Weights of a small GPT-style language model, trained from scratch on English Wikipedia: MLP 640 SwiGLU, 20.6M parameters.
Each number is 50 + 10 x the weight over its row's rms, rounded and kept within 0 to 99. Layers, rows and columns count from 0. The size before them is the row's rms in percent of the matrix's.

# layer 9 MLP up, 640x320, rms 0.0833, rows 487-516, columns 240-319
093:60 59 59 49 46 54 69 38 50 66 59 56 45 49 51 63 47 40 55 71 49 25 49 46 57 41 58 54 33 56 35 41 60 58 61 22 57 43 49 34 63 46 32 44 58 64 46 53 45 53 53 53 60 40 46 49 36 36 45 60 63 53 41 58 40 48 43 53 55 46 48 27 59 44 51 58 47 40 44 25
095:45 55 36 47 32 37 55 43 48 67 45 44 60 58 59 34 47 38 47 72 53 43 49 53 47 53 42 51 60 54 68 52 49 56 44 58 41 57 37 45 57 48 59 48 50 58 49 42 39 49 49 51 64 54 44 53 46 54 62 62 63 55 27 40 43 50 54 33 60 39 54 44 47 55 48 40 68 66 60 44
097:43 57 46 53 49 63 63 40 55 50 61 38 51 46 50 42 50 37 48 57 33 68 52 43 56 37 41 53 38 48 47 46 46 46 68 61 49 56 47 40 57 41 40 41 62 50 62 55 43 47 48 33 52 56 32 54 31 49 53 53 46 43 50 46 62 55 40 65 65 54 55 69 51 39 50 54 38 61 47 57
097:73 47 25 54 60 58 58 55 44 59 40 45 46 65 53 47 50 50 41 44 47 42 51 49 65 54 39 33 39 37 55 56 45 30 35 46 34 49 50 49 69 36 47 56 42 53 41 43 56 61 37 53 52 36 51 67 44 53 66 61 31 49 44 44 58 46 45 64 69 51 46 51 48 44 40 64 56 61 62 45
103:43 59 69 41 68 57 44 51 45 46 35 39 55 54 38 71 44 54 49 47 55 44 64 56 54 39 48 50 63 43 45 34 54 47 58 30 35 65 47 68 61 57 38 39 37 43 44 49 31 53 38 42 53 36 55 63 52 51 43 64 35 48 60 48 65 43 48 37 61 68 62 56 49 52 66 53 33 55 33 54
095:38 37 42 46 40 63 50 34 54 49 57 47 42 45 47 44 46 62 48 50 38 51 51 49 54 50 46 66 46 50 53 57 36 55 48 55 60 58 58 48 42 58 60 65 53 59 47 50 46 40 40 58 51 45 49 46 48 39 28 49 55 46 45 52 44 52 59 56 60 51 35 36 47 31 57 63 37 52 54 58
103:54 51 58 61 56 26 68 74 46 49 44 47 63 55 55 55 67 56 50 58 48 49 47 52 44 51 62 54 50 48 54 39 68 44 51 39 58 62 41 63 62 64 34 52 49 56 46 24 55 51 63 46 41 42 41 63 62 49 58 49 35 61 56 67 49 42 53 58 62 37 29 38 42 44 66 41 53 37 53 52
105:49 43 52 67 35 48 56 36 48 32 45 50 48 40 64 43 44 40 49 56 56 56 49 22 61 44 54 55 61 41 59 65 36 51 52 52 35 42 59 48 44 36 54 50 37 62 39 55 66 54 39 46 42 50 43 43 33 38 63 42 46 47 67 49 39 46 60 60 49 32 48 60 50 43 41 41 51 59 46 56
096:54 49 53 54 74 45 59 33 47 42 59 56 61 51 44 50 45 47 43 47 60 29 52 50 35 53 63 54 44 54 41 33 39 39 36 42 44 58 29 49 53 50 59 52 37 65 61 50 57 48 56 57 62 60 61 44 28 44 37 56 69 52 48 40 66 72 65 56 75 53 52 60 61 37 47 52 50 43 51 66
098:37 54 50 48 61 44 55 47 43 52 39 55 53 40 52 42 60 51 49 57 43 51 53 41 59 38 57 68 37 53 55 43 55 30 54 43 29 34 43 80 61 46 49 56 45 48 47 52 49 59 69 55 58 55 44 62 48 38 41 47 59 64 64 35 63 28 46 50 46 51 52 37 49 42 50 42 52 60 45 57
114:45 46 71 34 53 42 44 49 43 57 25 38 50 46 57 42 58 38 65 45 34 51 47 28 53 40 53 56 25 58 57 28 39 57 56 36 48 49 56 53 42 37 48 49 59 61 45 41 49 55 44 53 55 53 40 41 49 58 35 49 68 57 48 58 36 50 52 52 52 54 59 42 50 42 42 43 49 70 40 55
099:45 55 50 55 56 54 56 52 43 65 48 58 53 42 60 50 48 45 26 48 45 48 40 59 50 45 49 53 45 50 55 58 56 39 54 58 56 56 61 61 47 55 34 56 50 44 45 57 44 48 48 58 40 50 29 56 66 67 61 44 50 43 62 55 40 40 34 52 48 47 57 45 52 56 41 61 37 70 57 54
103:37 45 47 61 46 50 43 62 49 57 51 39 60 76 45 49 55 47 52 63 56 46 67 53 42 43 42 30 63 44 60 48 51 42 51 44 43 67 43 46 60 52 48 40 50 35 49 54 31 39 50 48 49 54 43 43 57 48 66 60 33 51 35 57 43 42 35 58 40 47 56 49 31 42 72 50 50 43 55 47
101:42 39 27 46 51 46 41 34 63 62 50 52 45 52 43 42 57 54 42 41 58 39 38 40 44 42 38 46 66 34 49 43 51 28 41 65 52 39 58 45 52 46 49 51 46 49 54 56 58 49 59 57 48 40 43 50 48 38 51 69 53 50 40 58 36 52 57 66 47 52 39 40 68 50 53 44 38 48 43 54
095:41 35 57 58 53 62 46 41 48 49 23 36 53 55 31 50 47 34 52 38 45 44 44 48 50 45 39 47 58 71 64 32 57 46 41 59 52 45 50 42 50 45 55 51 50 42 52 46 41 42 59 28 61 48 68 54 50 55 66 56 49 46 39 60 51 54 61 50 53 51 57 42 60 48 55 48 50 39 54 49
097:43 73 56 38 28 43 37 58 46 45 59 50 55 49 34 64 30 58 51 58 44 36 48 59 65 49 57 70 40 59 57 55 58 50 33 54 50 47 50 53 54 43 51 46 48 43 51 44 49 40 45 39 54 59 50 43 47 50 53 76 61 31 34 54 53 69 49 48 35 44 53 56 57 63 46 37 43 44 66 45
106:53 56 56 55 51 40 44 47 54 40 39 29 45 49 42 56 45 55 50 20 63 55 33 47 60 43 46 56 74 54 53 62 42 63 66 48 60 52 41 53 30 52 42 51 47 60 44 36 56 54 38 40 63 53 40 47 46 48 52 44 51 44 52 46 69 51 44 57 62 44 41 46 42 55 51 45 47 32 44 55
105:49 31 47 64 33 40 56 59 59 51 30 65 50 47 61 63 51 46 37 40 33 26 59 74 46 28 54 57 55 43 48 54 63 42 46 42 58 54 61 50 59 37 54 40 71 63 49 45 52 55 51 67 30 63 53 41 50 42 45 40 47 51 60 39 46 43 58 38 62 47 56 38 57 44 45 57 60 53 44 51
098:57 45 54 54 44 57 54 53 54 46 39 47 46 31 36 42 49 42 51 31 55 63 41 45 29 34 47 54 59 75 53 45 53 71 50 65 51 54 58 25 43 51 49 43 49 32 54 54 48 44 57 44 39 33 62 50 39 32 62 51 63 52 43 58 43 54 47 52 62 53 55 43 24 42 63 65 43 51 57 47
097:65 50 50 51 48 55 51 48 39 50 50 49 57 57 37 41 53 48 52 39 43 47 43 50 52 46 64 49 50 62 58 65 57 56 39 41 24 50 52 21 40 31 32 44 46 59 48 47 51 79 49 59 53 36 63 50 35 37 56 72 44 40 51 59 53 50 38 51 53 48 50 60 52 49 53 55 59 53 57 55
105:52 52 33 46 39 47 36 46 34 48 50 31 61 62 63 58 46 39 53 54 53 74 57 63 63 39 53 54 42 57 55 57 54 37 60 34 47 51 64 48 46 56 61 31 46 56 49 37 59 62 43 58 48 37 35 31 59 45 42 40 44 44 53 61 63 39 51 26 62 52 44 59 49 51 59 53 69 48 61 50
110:45 52 42 45 65 62 52 56 56 54 53 46 50 47 58 43 48 50 43 49 35 57 49 57 50 39 53 46 60 48 51 40 67 36 53 35 43 40 60 54 64 55 60 54 42 32 38 62 41 52 45 56 63 59 52 51 57 52 53 27 44 71 75 40 43 46 78 58 59 51 43 67 44 45 48 39 47 58 39 43
090:53 66 59 57 43 55 45 48 39 45 40 35 62 51 63 55 52 58 57 74 64 55 42 45 50 42 56 41 50 42 52 50 56 59 58 29 47 52 51 50 56 43 62 37 44 61 44 39 42 65 44 54 46 71 46 67 48 38 34 60 67 31 39 55 45 41 41 60 61 63 39 51 58 85 55 52 33 52 45 42
094:43 34 46 56 45 38 60 40 35 37 62 59 44 40 57 59 55 35 44 43 38 63 22 58 60 61 55 43 47 46 51 54 48 38 59 47 51 53 65 44 45 49 57 50 37 43 52 63 59 55 52 41 34 53 60 39 64 48 43 68 54 58 53 50 38 41 45 36 52 50 65 55 70 48 58 51 41 56 49 54
098:46 29 55 44 60 48 43 26 56 50 33 56 70 52 54 61 53 78 46 41 53 47 57 46 27 61 43 54 57 64 44 64 47 52 47 50 50 50 47 40 53 26 64 57 42 46 57 53 58 44 40 62 45 45 52 67 70 47 42 48 45 49 71 52 58 57 59 50 58 42 67 37 61 56 45 48 49 53 69 55
098:68 58 49 52 35 50 44 35 46 50 63 43 41 47 56 62 51 46 42 56 49 74 21 45 59 48 66 51 62 62 52 44 41 56 46 30 59 63 49 55 46 41 53 37 51 54 42 46 40 38 42 52 53 59 63 40 47 47 51 44 48 48 35 64 39 56 53 61 40 66 34 39 80 52 52 58 60 27 58 60
106:68 49 67 46 49 36 52 43 49 55 62 53 68 57 42 64 65 35 37 50 48 40 59 38 45 42 49 70 57 40 39 39 57 38 41 28 63 63 58 46 39 42 54 49 57 56 54 48 58 50 61 59 53 48 60 54 46 61 49 61 46 40 36 62 63 54 59 53 48 34 41 49 47 29 59 43 58 48 54 57
101:46 43 70 48 33 43 71 42 40 42 43 39 52 52 49 38 30 52 50 48 42 44 55 47 54 47 34 53 53 43 49 44 49 65 48 48 42 64 54 72 43 49 45 34 51 48 52 58 60 46 44 55 62 59 35 73 53 36 53 57 55 45 58 45 56 41 33 61 67 34 54 52 56 58 51 57 53 57 48 53
105:36 48 57 40 32 49 74 52 40 55 57 58 50 33 21 60 41 55 43 39 38 51 62 45 37 51 55 53 46 37 52 45 61 41 43 72 47 59 62 50 52 64 53 48 57 46 47 53 44 28 48 65 34 44 53 65 34 63 51 50 47 53 35 52 53 42 46 49 38 28 37 40 56 63 60 43 54 59 45 62
094:62 58 46 42 71 42 36 75 45 59 57 52 56 62 50 58 48 42 54 59 47 45 31 57 57 36 43 39 54 57 56 51 48 54 59 59 57 48 41 63 45 54 41 64 89 49 67 39 52 46 69 36 46 39 54 44 53 46 56 56 44 44 29 36 64 53 60 54 60 34 43 36 57 60 44 57 49 40 57 41
# layer 9 MLP down (transposed), 640x320, rms 0.0792, rows 487-515, columns 240-319
094:43 52 39 50 36 64 51 54 39 52 45 40 51 44 56 46 64 44 46 36 40 46 52 47 37 40 59 55 48 57 36 44 68 35 54 41 53 46 38 53 62 38 45 46 42 45 59 49 43 53 49 62 58 46 47 64 43 65 60 41 40 72 50 50 56 33 37 51 48 40 70 47 56 49 48 40 55 60 51 45
100:42 48 58 78 50 54 57 60 61 58 51 38 30 51 20 37 48 52 30 50 41 36 45 44 39 57 50 57 49 57 45 56 45 44 52 62 53 65 49 65 61 44 51 53 53 42 39 41 62 54 37 64 46 46 34 60 53 27 53 47 38 53 56 43 53 37 55 50 33 43 66 41 34 45 43 39 71 53 32 66
101:39 54 29 51 57 55 50 65 50 53 52 50 45 56 49 50 44 62 57 48 56 41 66 54 54 63 50 34 57 56 40 51 57 51 44 56 63 41 51 61 51 48 42 40 55 61 47 40 41 56 55 29 48 55 35 48 72 56 47 31 53 55 57 55 45 62 56 43 53 46 65 49 44 59 46 60 65 56 66 54
097:42 49 43 64 46 55 36 43 64 56 60 58 55 55 48 71 56 61 52 50 52 39 42 46 47 37 59 54 67 33 35 38 42 51 44 50 34 39 54 56 54 59 55 38 53 52 42 60 49 39 58 35 54 64 51 46 46 39 55 55 48 45 62 55 67 59 53 54 40 39 66 32 64 61 49 40 29 41 64 58
102:54 54 49 42 48 48 45 60 61 53 56 52 58 65 49 50 23 58 42 49 49 52 51 59 56 41 45 68 75 36 60 43 42 53 55 54 60 31 67 48 49 51 49 54 61 45 63 47 30 47 50 38 63 43 44 62 48 60 49 64 39 48 45 34 55 52 53 42 46 66 19 39 70 50 58 44 45 46 59 59
097:55 44 45 52 38 41 52 55 48 55 63 48 66 58 48 62 41 52 35 55 51 52 29 48 51 51 33 44 63 45 35 56 44 51 47 58 48 60 53 40 63 34 51 50 48 49 67 46 63 67 54 50 64 54 40 47 46 53 30 38 47 64 32 63 61 38 25 51 63 44 45 48 63 28 50 61 48 41 36 47
103:48 65 51 61 60 34 56 68 56 77 27 60 61 53 39 55 48 64 54 53 66 42 74 55 52 69 57 46 50 60 37 66 48 52 41 40 51 46 54 57 57 45 55 42 59 51 42 48 55 37 43 42 49 46 68 51 69 52 53 34 52 54 43 53 52 58 59 64 64 62 43 69 46 55 50 55 45 44 63 62
103:59 55 49 38 55 38 54 57 63 52 36 48 54 53 48 52 46 56 39 48 48 67 49 28 57 68 56 52 69 57 64 47 59 59 59 36 60 48 54 40 44 61 48 23 48 22 53 49 77 61 37 47 64 28 51 39 57 37 52 53 38 47 56 43 41 51 76 46 49 58 49 54 50 41 38 51 41 48 55 57
101:38 41 65 59 53 52 59 49 59 49 48 40 41 51 60 44 54 42 61 28 53 59 60 46 46 53 47 55 51 64 61 25 67 52 45 47 52 71 43 60 47 47 26 70 33 40 47 55 55 44 63 27 48 49 60 65 55 42 60 63 51 43 42 54 42 53 63 39 50 45 44 48 55 35 59 60 43 54 51 47
104:42 50 46 56 43 70 56 48 51 46 57 54 43 50 47 55 43 61 41 41 50 61 41 40 49 55 61 59 49 67 36 53 32 42 48 55 68 53 59 46 65 34 67 53 63 49 37 52 49 52 64 58 53 45 47 48 46 31 50 49 54 72 58 61 60 39 50 57 38 37 37 54 56 45 55 59 66 41 67 48
108:39 51 64 40 70 39 55 59 51 46 34 56 53 36 43 30 57 40 60 34 44 60 57 46 58 42 48 50 63 56 61 48 28 39 51 43 48 48 44 42 49 66 44 50 54 81 47 45 50 69 56 46 52 36 50 60 47 49 42 47 36 50 63 60 38 33 25 49 56 37 49 48 20 60 67 55 59 56 48 46
102:46 81 65 35 42 53 47 53 54 48 63 69 76 61 57 57 58 44 41 43 35 50 59 64 58 49 55 58 51 53 60 42 57 54 36 40 48 54 39 42 43 43 53 54 45 59 55 49 35 41 49 49 66 57 46 47 64 55 36 67 43 58 41 60 62 57 63 53 54 35 48 73 41 64 63 38 48 69 55 55
103:61 60 49 21 40 44 47 74 40 52 48 57 57 65 29 47 29 43 44 49 40 45 48 62 38 65 44 58 53 38 49 46 65 56 41 43 54 39 53 41 51 36 48 39 44 33 39 51 43 42 32 53 57 73 38 43 53 59 56 54 39 58 54 63 39 53 35 50 64 50 48 52 30 42 57 58 55 53 56 44
102:62 55 53 08 50 31 46 46 44 44 46 63 60 51 31 46 48 46 60 46 38 56 64 50 58 76 47 55 64 48 46 36 57 48 53 53 61 61 41 38 29 50 44 77 39 39 56 46 33 46 45 44 59 44 48 39 60 56 36 57 53 56 48 30 66 45 64 44 29 43 41 38 58 65 39 66 32 49 47 53
080:43 50 53 51 49 51 59 43 54 47 48 39 48 52 42 49 58 53 62 60 57 47 59 49 50 59 48 63 40 45 81 60 56 50 43 51 58 43 51 46 48 47 48 40 84 49 20 56 47 53 53 33 53 50 53 66 55 40 64 59 48 56 39 61 54 62 55 51 58 48 48 51 56 60 42 53 51 48 51 48
099:45 58 59 19 46 39 45 57 49 47 51 49 48 52 65 56 47 52 51 75 74 49 43 33 34 42 56 68 45 32 59 51 56 67 53 56 62 64 59 46 69 50 48 57 48 64 39 53 38 43 62 37 47 60 64 50 53 50 51 66 62 36 53 52 38 51 42 58 50 52 54 59 53 50 50 62 58 51 61 33
105:76 51 66 40 32 43 55 52 42 39 49 56 56 34 45 54 34 53 44 52 54 35 34 42 53 49 50 57 36 56 74 60 50 59 42 41 54 61 53 40 41 54 49 68 52 39 41 39 47 41 59 50 66 51 38 57 51 41 31 60 51 49 51 31 49 49 39 51 55 51 50 43 35 54 40 58 38 35 59 45
101:42 67 62 32 49 49 47 56 47 49 57 35 40 61 61 49 57 45 48 56 60 36 42 53 55 57 68 67 57 40 40 62 40 32 62 75 61 42 39 52 60 59 55 55 39 53 62 63 52 57 50 51 33 54 43 44 39 49 39 51 51 50 34 54 35 41 67 64 63 54 62 48 61 51 58 48 40 43 45 52
100:43 58 47 62 30 47 79 50 52 53 35 74 51 51 49 60 52 50 50 66 33 60 39 50 52 35 48 54 41 42 50 52 61 51 40 44 54 49 54 50 44 54 43 56 53 66 56 49 35 60 43 58 46 48 49 48 58 54 55 41 60 54 45 43 36 42 67 35 30 60 38 37 33 43 40 46 34 58 61 52
096:63 65 53 81 67 36 64 59 47 54 45 53 42 62 51 53 54 62 63 56 48 34 63 58 57 39 51 34 53 68 55 60 53 52 54 49 48 80 67 54 39 50 49 50 40 57 66 55 48 37 57 42 55 64 52 58 51 58 75 47 56 42 59 56 54 49 45 39 65 52 53 59 47 47 48 39 60 54 55 42
096:52 46 53 50 47 69 48 41 39 57 41 63 53 47 50 63 53 52 59 53 60 51 47 46 65 43 49 50 38 43 50 40 54 53 59 47 49 57 30 74 36 45 40 33 38 54 37 57 55 46 45 50 59 60 67 56 50 49 44 43 37 63 70 47 63 61 67 60 61 54 50 53 65 45 58 54 62 44 62 55
104:74 46 39 67 39 47 59 60 52 57 45 54 56 57 52 28 65 48 52 54 60 46 65 42 36 52 52 43 38 31 51 47 48 61 53 49 53 45 60 51 47 62 70 45 49 47 54 42 41 56 51 70 59 45 57 72 57 60 54 42 59 35 61 48 53 45 52 65 59 50 70 49 66 71 39 33 52 47 50 45
089:42 59 48 59 42 42 52 52 60 60 54 33 52 33 44 61 50 65 64 38 56 56 49 43 39 53 37 53 55 35 38 63 56 47 51 59 41 47 62 34 55 63 57 38 48 58 41 55 72 56 43 58 37 53 49 52 59 58 47 49 63 69 50 43 49 53 65 60 51 53 64 53 59 38 58 49 57 55 39 53
096:61 48 59 73 42 50 49 62 62 44 50 32 56 65 41 46 30 45 55 66 32 48 54 56 27 47 44 70 49 46 54 55 67 57 55 41 46 38 55 48 50 65 55 67 51 53 52 61 55 45 65 55 46 58 37 65 63 57 51 38 41 40 41 47 46 61 73 38 52 34 49 57 46 64 43 49 40 59 35 49
096:49 64 42 52 44 52 46 48 44 39 65 57 58 41 49 39 54 32 51 30 40 48 52 57 51 55 53 47 51 53 48 30 49 55 41 39 60 48 44 50 57 48 47 41 56 57 64 59 61 43 68 51 46 41 58 45 52 55 58 52 56 49 55 35 52 49 52 68 42 49 42 49 43 54 50 54 46 48 43 42
102:67 57 52 61 37 68 67 56 41 50 54 46 60 43 39 49 51 49 62 62 59 63 49 70 44 42 44 64 60 52 25 54 63 65 51 52 57 50 48 64 52 54 31 53 47 44 54 50 63 49 75 38 41 35 47 45 55 58 52 45 54 46 57 63 51 46 55 43 59 69 48 67 46 43 49 40 44 61 45 56
096:65 69 59 37 58 52 58 51 50 56 57 45 54 59 47 73 36 58 58 53 49 52 64 58 50 49 32 43 37 66 29 39 36 51 53 42 73 56 61 46 49 48 53 50 57 57 65 41 37 51 60 45 54 49 46 33 57 56 36 29 38 41 51 51 46 26 36 50 48 51 50 49 35 47 34 47 52 64 66 44
100:50 44 46 68 34 57 34 46 57 42 49 48 52 50 58 41 55 50 54 43 35 55 69 54 60 44 53 40 42 56 51 54 62 57 52 39 59 51 62 58 59 66 39 49 40 46 61 53 38 49 49 52 68 31 59 59 56 39 29 47 45 48 65 48 58 69 37 64 53 58 64 50 51 47 50 48 50 59 54 41
096:43 60 46 40 48 62 60 65 41 33 46 60 80 50 62 51 72 39 61 35 49 49 48 64 45 57 69 43 65 59 52 55 48 46 37 34 54 62 49 59 56 39 47 56 52 36 43 57 58 63 59 37 68 43 27 59 56 55 40 44 34 42 54 68 71 42 39 37 62 65 57 45 45 40 43 67 42 58 55 55
# layer 9 MLP gate, 640x320, rms 0.0806, rows 488-516, columns 240-319
093:25 34 46 46 63 31 38 43 65 66 54 50 36 41 32 44 50 35 39 66 69 52 35 55 46 56 47 48 35 52 41 39 41 49 37 37 45 52 51 50 56 35 49 43 59 33 51 55 51 53 63 58 37 48 60 53 31 52 53 33 44 46 43 45 46 50 42 73 34 54 64 47 53 53 33 42 61 62 63 55
099:66 57 49 59 45 57 56 46 55 60 64 55 55 66 46 45 47 46 51 48 46 57 53 33 56 42 23 41 48 41 67 54 55 32 50 62 43 35 47 41 50 64 49 30 49 76 52 50 58 66 49 39 52 54 44 36 42 43 56 44 68 53 51 43 57 64 64 47 39 31 61 55 52 27 48 50 53 62 38 36
106:49 46 62 50 40 38 67 44 38 36 32 72 52 51 39 44 47 68 34 49 41 62 64 46 54 38 38 28 55 41 48 50 46 62 50 50 45 39 53 50 54 61 58 57 62 47 39 44 50 35 47 66 40 63 40 49 36 69 45 56 50 50 31 41 46 32 61 47 59 47 26 54 47 56 59 57 70 45 40 64
105:35 42 52 62 51 45 60 56 53 48 47 61 71 38 49 65 49 46 45 39 52 55 50 43 53 26 66 59 43 50 65 62 48 57 45 59 46 46 51 47 58 55 51 41 50 40 47 47 43 22 39 48 42 43 41 44 44 55 48 37 50 58 23 53 36 58 69 54 58 60 54 51 42 52 39 61 43 32 51 42
096:59 38 69 63 42 51 46 57 51 49 49 52 42 59 47 57 27 45 46 35 54 56 58 56 78 71 55 42 56 41 54 57 65 58 54 48 44 59 45 31 21 49 55 64 59 33 37 50 39 47 60 56 50 45 47 60 34 45 59 55 51 37 44 44 53 54 77 53 50 52 38 56 59 34 50 52 45 68 32 46
098:37 61 50 60 59 46 57 51 44 37 44 40 49 44 46 47 48 50 30 51 54 50 38 63 72 69 48 35 38 49 43 57 54 65 38 48 72 37 55 53 50 64 57 61 60 65 48 35 56 62 47 55 44 39 26 50 55 58 59 39 45 55 48 53 72 67 69 38 39 46 41 55 63 49 61 61 63 38 58 41
105:63 48 49 53 52 50 36 49 49 68 54 51 63 42 51 56 44 50 33 48 38 60 49 46 67 41 51 43 59 56 43 39 52 45 33 48 63 49 44 48 63 52 46 40 63 53 48 53 46 57 49 39 64 63 47 63 46 50 56 40 45 50 52 50 49 71 66 45 39 45 47 54 63 50 53 54 65 44 36 49
098:43 28 61 56 50 53 54 65 68 45 51 45 47 63 42 45 65 39 47 47 63 38 45 58 56 64 63 55 32 62 69 41 49 40 43 48 45 54 50 57 26 55 58 58 57 49 48 51 45 36 57 56 53 40 34 52 39 64 56 60 60 42 41 54 51 50 43 47 58 50 28 57 52 43 47 61 43 56 44 48
103:37 38 38 56 57 48 45 44 63 44 51 47 64 67 56 57 42 41 50 64 46 48 49 64 58 57 50 58 52 51 48 58 42 49 43 43 54 50 64 52 47 61 44 55 56 45 28 26 60 46 35 46 41 53 59 51 53 50 41 62 45 39 54 47 45 55 46 47 25 36 51 38 42 60 52 58 54 62 51 50
101:46 50 55 43 58 58 42 44 52 58 38 25 49 63 71 45 59 20 49 53 54 59 41 44 45 51 67 47 66 64 63 44 49 45 42 40 47 52 52 41 37 52 30 49 80 53 41 40 44 48 51 42 59 60 51 38 52 56 34 64 48 65 55 38 45 39 54 56 25 39 55 59 55 24 67 75 40 56 66 59
099:39 44 42 54 47 59 60 44 52 71 58 45 52 54 64 60 48 75 53 71 46 44 35 56 51 48 42 52 45 26 49 46 56 39 46 37 61 51 59 47 46 48 42 28 54 50 51 45 51 60 41 61 56 51 40 61 62 48 51 52 53 43 49 41 34 34 54 57 41 45 40 63 46 54 80 64 45 57 47 35
104:34 36 53 59 30 67 58 38 52 49 40 55 43 62 46 56 50 43 43 55 68 53 64 35 74 42 52 38 53 46 69 39 35 45 44 46 59 47 62 51 47 53 47 51 61 54 18 26 44 53 44 56 49 51 48 51 55 51 52 59 55 44 40 52 46 56 39 54 41 66 50 55 54 43 40 45 63 65 56 54
098:44 40 51 49 46 56 30 55 64 39 39 49 63 47 43 59 67 56 52 56 41 42 63 48 46 52 49 41 50 62 52 41 56 45 61 48 70 60 50 45 64 71 54 57 66 54 56 38 53 47 34 47 49 38 36 26 40 64 41 63 49 51 54 51 49 63 49 51 45 49 50 40 48 52 49 74 37 57 57 63
100:48 45 40 59 63 38 54 59 52 57 65 56 33 50 72 40 60 48 42 50 61 39 58 46 46 63 57 48 72 71 52 62 56 54 38 50 28 40 62 49 54 56 37 39 36 46 56 57 47 59 41 53 44 46 30 45 55 56 36 38 71 50 64 44 55 45 40 55 53 62 56 50 58 40 57 44 42 56 42 39
086:52 42 41 61 52 41 65 53 45 56 44 21 39 56 29 56 60 43 54 35 57 53 42 39 47 45 51 41 47 50 64 57 56 51 47 52 43 42 51 52 49 65 62 50 44 50 25 44 58 48 35 43 32 44 59 41 43 61 57 47 51 72 45 64 50 54 36 53 55 53 66 56 36 51 58 55 61 39 70 59
101:41 57 55 52 36 57 42 56 61 44 48 69 58 49 69 66 45 36 37 46 41 40 45 22 60 59 40 41 50 57 55 28 59 55 55 41 38 59 46 50 62 50 36 34 63 54 51 52 53 44 56 56 58 63 35 56 52 52 32 39 57 44 60 56 45 47 59 57 49 46 36 66 58 45 43 49 45 57 56 35
111:45 42 46 50 76 54 52 46 54 63 55 44 39 58 39 48 50 64 51 48 57 63 66 34 46 55 37 51 48 34 71 37 37 58 44 49 57 70 59 43 35 56 52 54 48 29 43 51 41 37 53 42 72 61 42 47 56 53 49 57 54 55 51 35 65 64 48 50 54 53 37 67 55 56 48 53 59 42 33 33
100:51 56 65 48 55 62 47 37 64 53 47 48 43 56 45 40 57 48 35 34 55 61 50 13 68 39 43 39 35 42 69 25 53 43 58 65 43 56 47 58 48 70 56 36 48 43 51 65 47 46 66 51 67 49 50 66 41 58 44 46 37 45 35 38 59 52 61 57 49 57 56 52 35 53 56 61 43 41 25 27
109:37 70 65 68 60 51 32 66 54 65 45 57 39 43 41 34 38 47 29 47 44 59 52 46 58 37 48 37 34 51 42 48 52 61 53 46 44 79 62 59 54 56 51 60 47 38 46 35 53 43 49 58 61 71 43 50 37 55 46 40 49 53 40 55 42 54 52 38 45 57 63 65 59 36 50 46 50 53 59 52
101:54 55 49 62 54 55 47 52 65 47 45 37 27 57 69 57 61 46 51 41 43 32 32 32 53 53 58 40 42 58 47 54 43 53 30 52 38 57 55 36 51 41 45 54 48 58 39 57 32 57 41 56 61 72 46 53 48 49 62 48 55 62 61 59 40 43 39 47 41 45 39 38 38 59 51 59 47 39 60 58
120:56 39 47 53 69 37 54 51 65 55 50 39 36 50 46 48 46 50 59 59 61 50 54 51 59 39 35 49 46 56 44 33 35 38 61 59 54 38 58 48 48 67 57 32 64 44 56 50 48 65 39 48 61 64 32 58 58 27 61 49 65 59 52 60 60 61 72 55 56 58 49 61 64 54 44 55 57 58 42 52
089:45 51 58 47 75 52 49 56 44 52 49 56 48 40 68 60 64 50 55 47 33 59 55 31 44 60 57 48 61 78 48 64 59 37 42 77 40 45 30 54 69 51 43 50 49 53 50 42 51 48 65 48 26 52 54 46 64 45 55 40 54 46 50 46 51 65 65 33 53 51 41 37 46 51 41 58 62 52 55 53
094:48 32 44 50 57 53 43 45 55 41 43 44 50 50 37 55 47 48 41 70 48 52 38 54 45 44 44 49 41 47 49 59 53 57 44 49 46 38 60 51 58 51 57 56 47 52 44 43 53 67 44 57 46 53 42 39 25 56 49 35 46 42 65 64 39 33 43 68 44 20 64 44 52 35 48 52 40 38 50 41
101:43 32 43 48 56 52 55 50 55 54 27 32 51 55 61 61 41 53 47 58 50 62 58 44 58 44 53 52 51 59 64 54 33 52 47 41 42 52 61 39 58 48 55 43 42 65 53 53 28 64 31 37 45 50 48 47 44 61 50 37 38 59 54 44 54 38 48 52 49 46 64 54 49 46 46 50 46 37 56 49
095:63 51 76 50 42 31 54 51 46 36 49 45 49 50 52 37 40 53 56 46 47 42 46 61 53 52 49 63 42 47 36 53 39 52 62 51 64 46 51 61 28 61 56 43 38 51 50 33 54 49 47 40 49 68 33 60 67 72 62 44 48 56 47 51 64 48 40 47 45 46 52 51 46 51 50 36 46 51 54 50
102:41 56 53 49 53 40 51 56 37 68 64 36 61 51 45 29 46 49 44 46 43 56 47 45 57 49 60 34 56 38 49 50 67 47 48 41 54 50 66 57 53 49 47 41 57 52 50 66 45 51 42 63 67 39 49 55 53 41 39 49 41 48 60 49 40 62 68 47 51 28 35 53 41 28 65 38 42 47 58 70
098:48 38 49 63 68 58 41 37 59 43 47 40 45 54 56 48 57 35 76 39 70 56 45 44 54 60 54 44 44 54 47 41 60 60 56 55 45 32 45 46 63 53 47 31 55 61 59 59 40 38 30 54 47 45 69 60 58 46 42 55 53 65 47 56 47 41 36 45 38 48 59 76 41 51 38 76 58 57 45 39
101:31 42 59 61 49 36 56 43 47 59 46 42 25 56 45 62 61 50 39 72 59 45 56 39 45 41 51 51 47 41 48 64 29 70 35 56 48 38 49 39 58 56 48 50 46 68 35 50 62 65 33 64 56 58 48 37 43 61 58 59 57 60 47 40 57 51 59 67 48 51 67 67 59 56 54 46 51 59 65 57
092:52 47 61 51 37 53 49 52 50 39 50 47 53 52 52 44 59 52 65 55 42 46 47 52 49 55 45 58 55 54 71 51 43 64 61 45 47 57 51 62 49 62 47 66 61 57 53 50 47 50 68 78 39 40 55 37 29 35 55 70 39 44 50 43 49 53 44 56 48 58 68 50 30 27 48 39 53 59 47 52